Each number is 128 + 32 x the weight over its row's rms, rounded and kept within 0 to 255. Layers, rows and columns count from 0. Numbers have three digits each. The size before them is the row's rms in percent of the matrix's.

# layer 5 attention query, 64x64, rms 0.403, rows 15-31,46-63, columns 0-63
086:051101136150183113134128109114091156133139108122145112097125174164109097098104069074140119066120164138136178166176139118160121115167228119128166094141148190121134127110109103142073103131124152
086:195128119118134146090094087137126081163164109075150093138120170090073120120086138103128120107174092141094094144110096128149204110132172119170111107191146129148137180126078127097078111083121077
099:146124081165149106089126117106130169091131174164137123053114091155148086185132129127125069155130115118143101124150123103108092185169119108103188118192129114081080081131133107122089143172139201
084:163106154125151131118169117162157076122165101131131163128087160110132077096089153097131123114076097086124129126146101140138047128120078139157119024084134149163077132164135126114133109061160097
087:081117158143124091142113182061130158115084083063130122084177155138091146151135169173146116109150093130033140151136128145146138197123119176161147158086140142122144103128116110154125100061115144
105:159158098173122121148057151181149180124138095138119152171159168143144145160122133130105050131134139115122082146130127153116020171180163127119131123134093128177183094129098114127170111121101100
078:128157097157077120158103119110123056133072113177168123117121105140131103161181096175093099096172112070094123124102141074169125103157142140111129106043103173107119128112076103152120160105144181
082:117119143138136102029203125107099148148107176122162167098130058107095114162172164114110176160102147128103110086115117158080135092104141112125096159095166111122129125093193140107140115075134086
069:126108151086145121135115129143157144100093170107107193100133115124142162114165163187129119090136124124177085159069179118141114095135087151098108138110143095107134137108210190159173146093042148
093:112075144103144107138157102090136124122043141134148114161103089135189102156081150135134101128137142088083135141171137129127132152146102069128147107143085103091194098170134213197119144111094161
095:189123171152124150119122061140151093112159107094106134169050174157178046185119139111139130124137105101162094141141148158160126132132120164107132116122146092198144045134125166107147145138114106
092:076123098133172097110099145098123120111098146161105093110148105177093143095126123179134132145148109075080164097176132099128085074095146154127107106116134184105057107128214108170111079152159159
097:137095097091093152062157171121099118112147110148083127160153147055156127061093142122141154121158152066076122108164133103153139143129099144116190140194177107136068106152177111153127106094143141
083:140135176115197142191098041155172152134139079070135187135143139135098132122128140135136145161137117141157138128127101200152119078153112140206089106138102114178135109149115077109099124147125087
098:151120069174099112079073187126150115146098103118124148080162107133154104141140117172086081120139098158161115159131126109103134199096165134183136202126101162131166113172162111147170177100097118
082:078133089147119106081162095156156060077150135119167084095139119172088154121148181122171127153084167100172174109144083132111169169078153131152136120112197148105134142151163167153106153133174115
095:163151069162118165130168150157085127177170144152136061143096082111122140139073107142106115165100125127116227141128117130077150114086084082188113086146126144108088146099100123105144107144156092
100:176115117080084110118092145123182100084175166082123130104101140137193160096145121107125177085178114097136074137097131101093149112145192093089126074149118068145113122109065105115117134160101143
106:072114142106111127116065109141069153155113113133176110122047161123061101120123089061115150144087169131146118102126135135152097148163138145094153113124133203145121136099121094154123134066154200
095:071126162198182091113104119081170115145126122173205083081088131145108135136088138177179150135153116101129125182126130140145111105122150108164134183196144101145156133175079146106147107132126098
100:173107141129082106106062114077117130077122154136146129097071132137143135115128087074152077109185062146136130137122129118128076150131146116066166097179181099120130124109166150165119128208150096
109:124121114077111138140125125133148071138129157062103134178065066098122121152161187153170118082105112136138143133098139111160141148056058122132106055149109108131134110113156125145149145043118151
094:147122156128138100156129142135103098133131136104108152104099144119085154116063109193134039085174070155150092165112131119143180183069100085120170080113187141139132101088133102131145114108175108
112:128080139163080126119078095107114129159108080150133091138167141133115157133031142089067073181164145111131159090149106148113077109162087164131138150129109133129138135076134187165126159142173168
123:161143122144139140150107143129148098159110133143209120120141138147152124144159133129132114128163170101127091125135119121143145158149132140139124089000134146111131150128114076153119189129110158
096:091146107144163143101142107160119153098166097127141134118138107132175111136220086153088108198075131106171109136142125112132094063201126138190098183103122132125100127113183139130140095113111075
091:097126117165135106126074145120181134145137115111092162149083102068116130133123134090217043089139141101134109138117143101162087131168094141152114115146135195125119124146135114168146175038136100
093:074078106070096125109055147093142098097132134063123134144092098141196173088116160107105137157087112092121173116155120103149066112146144075109132099184091103132077124141129126154125171109129106
089:182135175145117139108149114139136136095126172144130074091076131151140080155080129121231102118166126128142066138150141123140169131113173121080154166067161106137148166096075162127118141132083090
108:056128089161127115117076104136141148123070116173119120127157093126089150050110146150152166151171114156095174143097136122156174086083126100116135097222131191132135111130171146136127100117102161
094:171131125122099132101162161153192119105136149150079146156203115055153172084042156104156156140152191142114128096122131097103176086168102145138097087110096118125093154128137154140150139103119095
099:127149073176132132160103138076181134180128116137114126107198123122162185086177125144118114123198132099124172137144116129135117125124136112197076089055139194106118160123118102126121168171135094
099:126098110131130099119068122128100128158069118177114169139186185146111126172118216147096152059132055104129144124099122133128151171125150124094158195142145178109147111180131102118128163155135149
120:155116147139167096119083140119065142092152129162197135142184117143134134090159176136186119154129081092128139138118112094063097126139125070140120084039168137108112136130201137172102124133137117
114:123128087156157146132111123081100113155178112066135091075104148119100162119097102157150109146162139133156179167154131127096103067154147078181117039186153158141112145083093134085142121121168097
# layer 5 attention key, 32x64, rms 0.439, rows 14-31, columns 0-63
103:146097112112100154131093141103177121137137160067145088167139140108197170166144109094144151100183132070143098116075137133130114140143172130068129052165086083134079098123102119178091101146121157
101:125106128123124145155100091112086138156107107106155145165092140118101166099155066089085134177118152163098197089135155130125099139168201158166149138104191190107137150103132114133144158082134205
087:124114126134115115130074166140160144132125151082210100110072113123094069117064144162166139157173133178127096075161097157189128138149137124111074172191154102146146105160110136122124108094176136
100:155112133148087086136082128108124134101089121168147085117073128108163111169167078103160054169149095133098100138124098152093066142090185127141151113155185126097108118123146133079104145180193102
096:154093159087113151119126168145089114067119137045128146125080085086146158112123179162141114089118124077105143140077118095114151149083048114130126062110094114142088152131111136138130155054128133
096:162084148149173111169127181136071076121101125117102138146106149129109133135062167173137102093146031150141129169097156169105141106060089133139135081100166118164136183124097100109132116095134136
108:172126104157086099108077094137111112155099096145107120132189171114130165129007130076109076190164131163097109121151119122083089131167097151147152156122125102110156121096102148135157162135116156
115:176119127123079140143141086165183092128104110145206122123152111096150113127144121109153151088163134143155125124110129101156085136122144144148118111000107150107136120116123109142142141097099199
090:114163088157156123085170115106108177116173167119154138079128156166129081152176094143134150165105155138154151133138146127120074093234142109162125147155132176114161145128201141101116112092141074
071:124117119144177102147091102136072159096132162152123114160085111075136153134133157145164094088135165105114151122125105117137093147119138120174166130154131232107123073136149117159133162025128184
093:147099129104137129094063119133141100141100128151140116111092085111179132089114101132152143188096148094098117134102112084088102126160150077132091069197069120108108106128153146185115229122117124
084:126166166140127177081158122125121128113090169148161115127075117102151115205079123128149081109178132125136081102096142130152198107125191138143113142058147103212101099136082114120120141147157113
103:061064119137132116122099156151127091127099120123100102157167102133064150101105173145138186091107098116088183110137139093114173119079161129127138127240156156132123113135175165107126102112091146
095:103166132087140135115148118146192105132116088102081119177214155121153160064057118119138143092123140069118115100131114096129188075116053124121122120098098154146143087122131145169102105125113089
080:104175136158101117121069153101152138176109141131114134104237071126124145091125135139152178124215098138134155088107109143173152098118155080106166096140095131152119122136127108102139115107054157
099:109065119149120120118059161185147138108084115194138156096169153148125082131127198115147147112115101116100115150147100110121151202112098160147125219128117127112152132160151105165103155134091187
101:117082140154136057089102094141106114082139148164191134085194114136139119091154165109220167124057086116113107091114145095089133116097095120139114115095167138127086114159146166142098143149148118
098:128129123158132114153161138140102156144174116078117117099110131143117115125057105148168094173134111131141143123117142186140138096139155063223137023180150157121107096070118125134161107119138088
# layer 5 attention value, 32x64, rms 0.552, rows 0-31, columns 0-63
090:096104158123123168153094177109069161172131104099148116133127120125121131129155044112149128168125120100090111105175096129108067110197077135093151110151159144169135155104132064170178162176111156
106:112171158136148156073153118147111128114162106206133123159140109120085124187127117153108184140144048119129193095137096082119103107056050072110127125156136125135128095144138109150115115145145177
096:135158120065149105144153148111187129129175161147163090140114153123123159114151157153162071186169093161090118165076103128126081128111123081080112111140086183191157089134150083101155137122114182
095:152084156115175129139156118163145138130104119124145144136098128093164101089148150152070108102106040175071112064157118152094115121132170132190115155145157141127030130148165093161108106132096140
107:068158021092094134121159151111152097138111075094139186112150102126142137176102100152123145123098097121156082110062128127141084202084140176142111112161148159111161085135098136117139130110123116
094:157152111174159155132112126129117091148109128139144095157133107122075162120141102190131109136140144113134175196146087125112079168099204127150179161159090088071094166135095060137100069115126156
103:107187123087145119173119171109160155203141135148138055116145066132099091141084125110128073125111118099151115106154179162114147155133119177131105082082125110053126114167180112154131129099163156
111:125094079102132139158129098074102167110164178123102121136146114102076105077103072141146127051140096130143143179119133070195117102097121092107108146144154138184146200147143143133113174102104087
102:167178106105066140157075084109121142120157167095154158166094106191163144112135105134070113098159078132152115145165168093110165149074111133144120151151180113159134095125157136097174146192168156
096:135124145152122093087163134151118146111075105157151139139145111110149083213176115143098129087148115147140128114114135121158131150162090156099104133130070230098163140097206102144195169112124115
095:171129110171150150164153094149108122090120125082116081170097113146143207134096188101133135114093099126147138130098157118176066114142162103066176184144150188100123091148093101126147148130166080
100:148094138105130100096137133102113176165087174060145136116114181152106100145110103195063150148139117091092156077103133087156149066106127130104156127109049118120121079104091165107113106134134072
107:099134180161147098084127080124113160184100112132098141140103094136073178087131178139095175111137148137128084190088148123151119173174130103123083072136138151170081090108153143127097166169153178
096:198093130146151137121168138092131091134110132115151139166183067078129170198097088118090087141097174146116175116164140115150148118149146161157050118168116142136085121112114138143120119107210106
108:200094102094144140143099130112154154151086126184151114111120131147085098146147187141134117189154163155137052085161151061121110151129102124101153093160125150139139139086102090086091157060130090
099:139102196137075093186121058163140149118072122116104132149168150107075087161106128152106127134134135126106081162110164120174078135170109038128107177114161086126130118127118163164153118132098093
104:093083182088114149148105140125111081111187136094177108090104162064041159143121163114096118133149074173172123092132142123142100161159121179100119115126109133116175136119167091113099121157100072
107:112120124141194104150150081148106118176108149168161149156084183127142116132147098126170097134088159067124150193103078058105153142140132136160100105127154097137127081107185138072123094094070125
097:123103047097158095147168073074110168117108140115130117107142185113172143096127112105109137117175107169090197119196159150142094115121128089131071147139120110102138114134110085173052146110112141
096:140170152129138103130134109144080169138145185147098125133130165100138102070159131110131141161110135087121071035140153109209079155074127133125140124114153098102144140137076087191132143166097084
102:092171149182145082127128103168111073150150137132097094133165091140132110126109103132128071074132060205119118115055162092069117143124180147090102130154133106116150082080135156141131155103108098
101:130108078184111138124201147190126148118096120133175026129160157132112103109120133108074128153105113061133150129122094125138163135114096197117134118165109108181140106142155131122099159107176177
094:115148139133132142111095137121124164158093045182179121168141122134146154092139122114146118126133070120145093158072163125140084088172115148098118174191063158113078143212134172115115116142155109
095:086195102121146157102113086137135107135092149109125166164136164099111113114139131153091133168086131150153152145139155190085074100150108153114159130146126113131161094141114050049064200150147118
089:054128126160104135110087103119073078109094102095169090133075136053131098126112107073141125165154174117144112104108136167118152115083094036166085139127134143108127134105097160130122138120126190
094:159180103164180141124116064125152129125171041120133145143114137196125128136158115157155152127132104151140094137143127089128179073187175150096089133112140082126125150107081099109147153078151195
099:199128122139114144106122170154178083168159128100138156095140040104111142146087129144150142091178155110149182134167095066062115164198142106141111146145135129136101111165124101137137179168120112
101:133140143086159120233072095175162136132079142136133113131182159128147124115128079136082130183127137115163140134089103107146161109126147133117139137102140215122110104154077160089060124121173131
108:089106149080091126136156078141155120071184142134150142096146104165108155156132129133171112105128094081057132078087111163108141110167191103163159131154100081099129161110162118095101179073168152
106:106099119168073162114154084143167058211183165142091099105132183128159118151126145114134094173141146160091147115151178076170110153107085101130138134141125159111112162173136157144084084124152158
097:148102124169124111114118160113175136149066164073158117110121129194111074108169105132198180130128136139089189157104177206168100150075132150129139112148170126145158091089101099119116129102121110
102:164095135178146167163156084116078131217094127145117138138138116116135156138166095161149091152144111113169121055067105145101159187084126153092079100125139101149124175175121098097112159157142106
# layer 5 attention output (transposed), 64x64, rms 0.801, rows 0-63, columns 0-63
109:146164112125123083115163121161188122091135157136160141148135145101101095098109214190142089125145141148159100124051124130092142090110107144138126155074138108081195144134161193128099071100106144
096:116118117100086109127127089088123157141106190126118068174123118128162163106167163115091120167119058130149078163126091106121139139202169145105141129138144167090197137096087193151089108101105160
111:072082127167146134102141130092084076129115065132129115100117174151102138107128132174116160123062104147121198114170148166092097097093130163155162130139101115103065145142173148154057149153171150
097:187179142091144153127135084130150138153201140095102163178223110183166155166111137136120147122106138072169129116133174133085080100127129135092121118113092091067133108114122128075123139159154128
110:121105200140154100098111177091108152100128148163096151114104145136073056115139086077113071127161155128165132099059139132161106099087170144088127187119183098151110137161109113165084120147125133
102:134124176071145139134166147140072103093145175173135146158090143189191153138115154152161119157107185094111078070112153155127159079177123101106114212126127085165155143118105151119122145146109127
101:188108161087085109077159199123067042110129132147185140085122146084138103137149146112155126134151093156174075108160123137137109141146125183139081117143129125164119138111158210135123113113120147
104:157114093176083121146062157066167089102135121170115122114098162115172140200103125129116076144104091117152152149116126193132094170174146086156092077112129090119127088135102158091151145179124105
091:121126085145185157092169137160137145137153125124097116097137118114145058166184127122096082154123084150083155160103131158129133088152174163153075122058091130162164157164098113115089092087086076
104:126097118118119153162118112157126142127156098105134105147141181129102140097055118081090109124200157101115088117133122120096126141157153117161148132168109086138127047140050120107102077177201180
092:084071124155091139068109123131159125172122125121151212163173166148135123152122178141119189102134095180115133079133107149122190110120195127154110177175083087165145120124125138162099120120117096
112:166124125155054109154095141131132177107127107202111132111145139075114139158169109070121153072070107162123122089139194160112129204096103152076119138111127101106136142165127095128156140167133178
100:125167114160126160147123066117129121113130151136150161050194168125173087161126122153135108066159109133128118115231133135114098136156101121100164133146089151059136159170078125143092157106118099
105:134176124100154140117081092129174090121079115119089146134124132147161149126149158128108178153132100077105087120058142140097140186150126123151149217074141195147125155133174073134075124154106111
101:160081144104115167118139144206095123136184145111085144193095181118078114119165152099163180159102147159216141128107125176120163143107168126167084118115118159178135119134101143120139162160111146
095:089096066170109139107138089157080173146157114139070165077143125133116130091157148072189119123071097147149106131146115114139177086137205067148126130122061120098096106163118143097137135121117102
097:102114125153159127149132116119104119130139126117122208210121132145153132097064125127149081071115135081133110154180195119084057139134140134081162083098103132117074084110126124120172128124178167
115:144156078074035129165116159116119139131115092105072118078148132110113118092178117132132139122207103144134089108147114146094107141080125159179145116132077155104101181127065098147141126185148115
096:119131106132103129159082138154134130142144156139118112167138085166137189146160179212167156150154136161147159129115116159136060163112090132119109116173178124157096075146207149079179089146154133
103:147107084141114121174135114134197162124130091107125184124076080110158134163028141168097129140069107156131162164098171140122166171099110109156160127161083113128175115122141119076129099087105119
106:117139157068089132133213082129181073135149142077129134102082131077157116169180117122139183098125164114129115161133154149171133118120107138137149146121124096071109084211139077114094132153142129
108:085171154085122126128127184064091128110113084086094114072087116206164122224136141123155148126124134144113142142137060129102089211155125137141130116143109166102110118122116119144119090106099124
097:180150088090175156108165170157109093176111130122084095112123176073094107137067126151138118048149132146130170145120162153104165105085169124170132108125125183112179176114137092159122112145151169
102:190139107158188140112126113149134050138107161115167144131104106212092137130151137148119120104167094061089100175132161185151153116099170100117134093143126103162166112103105122098148133122077186
098:084168070106118074118173143173145139105093145137086134160194096163124134152141114190093092103121162185125190134124101105163141175135117169081095100139104121124108117154171111097183074139140104
108:157143108131107171105099066096141129067136150128075093123136096064141128140141087129183110120156120127052091135097170147111141113125132121152209121211107151157161105130152115155070111169120137
101:135110135172163082152141137155086155062134171130091126163107203162153146162126134123098073123170124167101092118104117144087114139102146191140165097109194157104155180135178120154082102097136094
104:185130139114082171080175182103035120159122084106115133100075107134108097192113142131108124130105143173092124159114117186119156126101136099143122125122118079143163120109170148090142114166163059
112:139170148154165149134109113110127125155101110133086090150132203117116112128095090148147189094138089168176112169111125138157140120149090201102136157150187115140035091073127144100181099118128111
104:106173138115158127162130106108078183169096091151117126177160050132142166185160183127190096084126061092088128137140083106148170130095114120153122157115168106112121120111125129130110172072113103
100:155148142134123184143155132147151130103110111147073136162112160144192166115105123110077101111132188117133113100177168141075107101127119179061123131179052120118103175113104167161129194144087111
099:147098135126121141079069125109134125132120135147098140105109118152088086156055131168118119187120107104108116141127134137126039137178097176139147220130072197154150117151091109133132109080095116
074:117116107135129145129070104106172083182135153087060170153120113109202159153098112123072192116112125142136121174120106158191111122149146139074082132126105109174090089159103092161116124097163100
100:163139150134089164137145150135110110118110090111134155117125132158146094168084095118187090090152224175136091111112108158164161116118136122165088127086115102165101112128196102100154185143109048
088:179219142161080132167129144110164151145144127141107131138160061154146157167081096111151134119148195104120045105127121110122173144168134121133096144106134111122155143119053121142134090122108062
107:074097105195126111129104140136134130145097096153178073120099125078062117133123090105180147139172149182088174176115121099192173130125091116145135087122157144197155106120128144149116137086092099
096:185128093145115135141090137157157145121130132094132093129153149082179138115096168122142147173131121136103127104178155081110118103201069147162172097048080157154116156067187156146171129109146142
079:115142092145079150126120108137163131119140056113183109095216127138113131128136115110110105132161114196176129144180176138122146207101115157148113046123128170114120082166116088108123140174133141
101:093121093171155188112122097117166175113080120117047111153091138130119174111113089137093125131112154101088181186114174100123148124109172061123196149179145134168122117088105109108156127148161125
105:169163159111124147093168107210137145134111093103133109107123111122131136118164155134111172133124219098082088096123132131077139148100077175095174172119099134106138109124167094188101095096116189
106:127132164153128106138116118125133111111091082159126160136128162087058170095057157121187166111127202069141110080130119143112139180123083090098160172186118171096114099122148149131178157105132146
085:107157094175177096121125153101154104135143181097122122096078091115171155126164150172186139138106100087163113167143137157124108109104125146068125138132125123111087214077151131129157157083075063
107:147155167080182123151148087108105132109143178133130113115137099114079124131163066101137087159111182126154122153136128129129093161089071131125093064065165100120092171141151148097152161141134219
104:104128088126136145125137122151167059110164132106131167162125095132140124075139170123184070140195148043157121191156087121120121092159170110169116126133133192122095084110119154139091145100098094
102:122111138064150121147196146125120146101159095114106122157086086144121079100144117098152141217078116118127159094082120104138153088082126146128109179109133091197128132101171160132171088074132090
097:092115112168083087161106182104107167101144120152129049116077108128134107116168122131170093138143100104149134129156106098127089112122093189129174073163106088133149133138082177129170173081071160
113:077171128150101076130129098079176144082129126142133143099160085133197161110161055111069082100126091091056124125109112121128118114162088121096142161147140102093126120157179137133135094140145064
097:134120137073112185149121139085139076151125135098155130140094106098153129095149131190086144171187127113110189093110099128131113106117047201182148098112133146143150090063135073153126118125139158
107:154164082142137128117132144132188164131087159191062104096163110136117131123198087101101177180149154142109163071066091153163177104116138149145124156135124136136089168158115154154144159135078152
084:085066185147113144052107101109108139090156119100184091151196132193149131153069189120087156151115160148115149111116131144160138130153159106077094144157138112185138105161159154132106125104146142
100:091120173129114164117149079132088130097143115137139126090130116090119103111095103119107078098082187110088092103151126068104195095135094123083157136116076136099163171119070115170163151055149096
097:137101108158183151093121166156079110126134078151130085133182177126096092101178076099122078132186146106133165136120099148082106073211103131170119111144158176132092137102165140135104128165152127
096:152105079167169186133070159100098192148102071158167112120131131173096134092117123109096137172139152096142146085144136118121100138155168077131119114076088151139159191046123156131154117130130165
108:178119102149133080126134078180158103126160180143126100137152144042131177083111126169155097123176121129143105154127189129112164079079094095143099153098162104116117147134148166060130124182151109
090:155125163147129171186188097118132156055167155052127180134104099174118113118139112129137115171145156122121104159147154108133146133095100112129170052102131074105141068081119112146141136136059127
092:122093145101137119113158128117141169141158110166113058166143119033165124121114099081169131113112148128144121068162135112132106145165107167142103176076095150111072171126143168143109091144202080
093:190100158111130160162123117113120124164199140172147125103088140166173129127125146122165175143113067064135092134136135151111123113187127154122183161087147097157080135067072081102104141174150118
100:081094162091172073167169156153122087176052105148158179121120131143127113105108163099041108156094142105138175166154100107146082163098129133109099142060132129104106126149138142112152168133139090
084:093113092104129133090093143120145162166130057117173114092129089148092117138153136148122160160095128086152127175147114139206104107090106129117096203172067113122128127085107145071142134116127210
088:081115117098118114091116075119209149092191151131148125173118133097162101114182150123183123125122127077166116097139092100158068143166116117197118108165142131129117131172115109209142164112108151
094:100153097099114109154162115131146136161105100129155137141113044119144136140157167098082094191141180112115138090182136132145097155118153087141112121083111212126218164193132108146106126155115122
102:155117112107128112092120161118136104051138147100186114105088159164134120100123083128073191163093213119149144143106116118062131102171151126078140090172095133141097098114129127109161112198113108
101:117103112104145084091093146126071115153195159119135154107138134075107172107119118134120141142102086065120094159109106051070129135148123057150132120085132179123145121152153076112136080104197118
102:084177103092124157087134120110173123076149134077182076127128133127162124113175163105087147065111173133111142132139131102153176113133145071106110072117185081092125120071172177115133092137134163
# layer 5 MLP up, 256x64, rms 0.506, rows 0-32, columns 0-63
095:125183086125144178135209125124124115127151110124125170132154071116063099105104105098109143169172130106177165162128170135162194114194178138182109119101126108075109120140138149105067132128116132
095:161137144173206112122128167156089127084173138153182159149168122165086188141133090114144107143112118100097094146151082099181125180134096100055094124140147140144109137133193159125123126105067133
094:124073116124110150050168168130139088149156083073171135058157110106109090134138135127095138156143126144104182136130101201067135176146119191141149147147159094168147080137114150118136175134142131
099:112121093111220136123123121134089115131113092054139122089133142076106080148129066145103134153072077132145134135172105140086166142132160180083130136141135156159110099153153130101144142090038126
098:163138160178142085130109105088079145115154167161139134120101094129082134099103098109140136107127077113114199089111120097157124095197121122098165142135129123156154160127136125138131064187191039
094:135086088119051100161106116152135136082112133142148111118110116095099133136141137118088154184103198071164173165148160116094131115134106129173148180170086111094179178101070112096118143089167152
082:122159105138134139129076137071135138131134174165116073118100089198148087114148121163138078081152152126147153143169136129049098126123114142149149134119120095116209144101138040080142145109137174
071:163069179178132122129114173161094116117040137123103126135116061175157131139163155153073101165112160114130158120109187167077142103113144133148180126125118159084108131087147114127110081127154073
103:107121099048136156114132144157129151115132088130169174172129161085108187131134159121122115143133138088154080066112081166160207136103120143128114161142151095142139132139142246137120132148130108
099:143081177175169100148152097118141153124096118144164171134085160114141155109128076089099117118122105131080131175178200131145143107175135136119139153167153179141166149145148112053179128096076080
089:121146094173080094166155176087172101108153124128152137086100096159147100135102106129101167144133144124105145097172089111098113058167083110166149172170119130056166182120086156175136142150082142
119:179185086113162067118068128124116125172151117091137092138169144123127102117156111129134171085146076116128111176073160137163084061072167131082120105100145147171106130170127110073136116087124117
088:153092067134138107153082117086119126085142140193152080120131084161138126189150127158106106104192193135115106139150132084126077193144121157149134203160114131119084122147108111166129082101100144
094:176072116178112145138121150142144133118135153102089086116169133181132135143110112075121073130116150111070103151115162105125047155074082135090124120147135118195084130145163087052133150102106153
104:129122104139208121087143101105083143146099116202149119134093071130109081077107127120131093111114092118113133171119078096134085117081144149130135087123041129128044153149128144124169140161149108
099:193150108140138130100122130096154131192134126147091099126171097175116117169114139156128176128130134130198112101154187154159065159131079168195147125109116162176120122147109163155181068163111102
089:117082121138111127101178069129109113127135146148124182135081112093125121125139178124162143109133139108101119115075082185143179124122205162111088111117130050227162119103155116116153129168138152
103:139131042080106109115119145081076151167084125084109193195110158125146060117125130097143134109131129142029122128144146092074168141139094107146156135161105152116106155131142158150124115173120127
083:128128099147112118140139135099191122109165142123149067132152119073130132138104163066112104130146150151122137109094177071188161217155128150167092097147110117132112084156119085171139086172062146
099:098138127143156095096142183125132187090127136117132092107114114155131123104172106097122122127079085039076123075152149103155092107125133140135132152127126140103132136123227096023134136136128157
098:119114114140141123084138129126204153099130123115068116143082124166160058116124143120126083129135137114097157079164131145136156145159101122110123140083120125072163064146069064086120074151169195
100:073095152123129130117104116178167048142164092177128115128122107094122111186200124120144101091173173147126123110132134164151118110130171078120063153190156150162166093111168140131143118148146074
100:086119139067149123115117118163097138156155117112108135121107121166159100115113060147158092118086127069097156210158203106171118073129131131110148118074165117093174119085176143117090130129177142
106:123077131156168091191109134140160154150121113157118153183151172125181149064097109168139127146102200110136131143163116106196122159132133111102146101079191069138118079153130136132141137190156141
100:094118132137098143142139124103135133104186140129138163125132146090061089117102134112087115139166181127132182099064150124185176103142116135103147124113176139089116120106065125157024081130153082
084:138113123075102105106110177057089141119088110089140075176149075088092105115125066158146159118130139150158130099159175123139110152131068144134167153122160095084131058114131115137084188158101103
085:141091084156133151157132092111077161106117161128067123151065107123125167122152111179070115131098150080103126105130133110079182092095116091102225159158123154145125131050106126124151119096119134
088:161174130090102137144109174152180130104109142186112113050148204123126158141141167123137078196168161109110168181148120140144114084080143125069153157129154130144164151107154093104082147136139124
102:138157121101140112159150175138137078104169158084122119168142109095067063123033117105120112091094147127167101164146189090159122140121078131110110079095151135122128119117082154111149100108088066
102:165074126126079081122118114130139125092109126141156140144092226041093115135163129114154143123122136130119103140140136129144134114136148105099068178187100061122118084081177161091143133159151171
102:123142074133093085131174168167070092186091134108109079069151126115124157110122130140109112112102110088129120111132106103181139096198155105157197093095149121129143171101093115110093091109060103
102:141157113143145124165142109087154166161107179209165124115096136161079074168142105180105100096125148136156156192136159154089131132096139149120178128105127089156127140091082150127168138129166044
104:131190125202064100152081139188115127132130121113096138126110115117140192106198118094120128186080121095100162163126090140105129135149171189149191128136069161102123139105128112106138162139158120
# layer 5 MLP down (transposed), 256x64, rms 0.239, rows 0-31, columns 0-63
102:145106112154106119174106087140090115106176168106081140105187143184087157153139103156123148167151140163172088156125115149085138097174142133110093129107151101126120095116157106192078176159051178
105:145072190111145209142133175125148163126116131163179083189119186159130142099063134141110123161103168091106106167118117119098120089098159119126170122183094114140155151181127162176128143123112095
105:135108076160124169140106151150129122101124113116101078051067065183150141085125191131123164107144134149102113096084100177128116122202073185159069156115105127085115122113125113136123124133137120
113:074125132133091139063102174148095130102083047135098137077072089104136139063162043164157111078139106150127110121143153142078159108112126150112085091135154139087120098126116095123125147124102137
093:146122150123131222140159107162136146119086176105133148137188109147161184136174164059094103133102070151147164132170086157154131145155143130140100137144135169175122117110138128072161073086094146
104:086077115124115175144091111108130189107117088080075112092132148153089127087120146120157086089162197138130102221181120135136116119094101173069109105128157142112090158118158100131116137106166103
098:084067064090085100146104110121130159133166148136129138103115165164081089101097129102138121196164110167137129125159110150101194123136081178106114130081149106102136047138164117129157164101075122
099:133064141114109130114119183155141106117069159159099109133084157195130127168148138178064076100098142124120077101131098119118167128166176164157111114100171172101072110124084179152133122126167157
107:122070125116138131177149133100122121126135150079156140097114158141151181097069129083087124152088163106120198164128081195108027117108129149093111128095126109132111130094181133124138097131067137
099:099155056118076146129116157170117104124114103154111115175109117157168127128153120089121116176124106207119149113104194127136192103163123077176127177158132103104126165166071135091092121124158181
083:159141132097094153096040133146117156103125168131185121120156120141112082157138088141111100138097190078084131170102125101117162066070155155119180121078123094130118182120163115083139104096097150
111:118166141067137186121120150114134128078169088084133114108121155078122126103084099147154117121141204125096124161118081135133104162101134157151128071117105052137107077186090186100130104113107082
106:111165161132111163109150133147109085139107133095126099121121098104211159116120140060145165147142083132125118187174183131149177137137070123121086167179141184053103142098143145071151131152143140
107:133062077159108158186125182094127157155106126106142110176150167162107156118136109110192129129093099134075146120169191122089078158107136127098136145066097147094152156165137155091156125122193118
109:132078139107112143134156189138120125128093090140123145172097153116101127142179135139117091126104139145148101194178115034152193155109168100112104173109111094164080150174105180111145093080122101
104:149148166107130120086146175148124169174094121136191127143130088140179097037066135089114170112125085140126121135142166150110151114128072125172098069171106075117113123161114142085149154141095089
100:107141131168115130103111113162161140131070152174113169100166116198158120116127125182168111100096121088115143129160132152129146106111151065139125125057116091196108066113053149138143083153099168
107:073140089092146117124069172162115176151104138123127157164095127144165135079171162147149137153163197128084051125090188161113148097108162166138122145095083092106165154143097147118133143154115178
099:159097130086139076160126135161117214146144130122091097152093141154148141137134138164135114162095082142167197100099120145054087120104140120116118171109142129069112125156164108217126152077156127
103:130132144120110160140125170152122182125094138215106077153096155163171047093095148123080144127104100079109106123149142136106148071094108142157171103091139112108164173164136069140180096123131148
100:125128068183088100141134112104099133128131164147110065129131144147114126127136152083073114127141167126136088066137098102145176109135116185157099101179060081102136083134176079079167176154130149
089:165154120067112122142098080076091118119070200137136154160102191127081110202155133159121106116123087138139099089156096130070139135169127128176078131186094125145095133142163109146124145090110127
099:102106111117140181092116161155131138108143154196092155159093129155153105099126097149125136100177148133135140181126183145109122131149074115158137094053164151078181188142123133123183094152204142
097:166136122095135091179140095138143158157117185122125168109147177068114171138134154157146154161099140146157102189153114142136127138090162061129091117075106088080138083101118123113073087079084080
097:072080149119084167121125120112128150120083086125074165135150117087131165110158199126143132168133156177071065111086141085096152130161135132114143110134118071135141128146127234146124099116113155
079:144222114146146120175114112086150033099121135184159087099092126126168144148075141176116134119138113099142137124137181157152121092179188094137098126182121130119126119105153112089091097108115152
114:137082153106093147112118146131165096132177079127162118166182141151114150155151175129149108117176100208167124103124108118196075110119182119157059143095157152162118111190129118110090146162158105
090:091159103049058147106114140122113060112143151142111106116137103154121130151155175136149099174127117168150142124177117071099125085112047177119173136168158158185167117098134088132093111142132115
105:091189170183132159158147101114128088135117103096112094109073182105134105129188146062165113100133109124125133096200127090122169152071061098116133148133095150159131154128132177182143155144146133
097:103076106149187141092147069123154141147109126111143174168172115178090088172077057144131110092151107173142100134164102101095122133113162145129087113118169114204092083132105124100102125101155166
092:149123172120124163081172150197129140153124167120100077070146111143094160160133170136151124116116120108104119146137074124142068164119082115144145138183154127089182181093180084126171150197127130
099:115103117140115111100138143143092141138088118094027102118081143209153120060111152138187162154132121141122060168133105161181184136143090102123122143112139086089176106161127100101145125122122154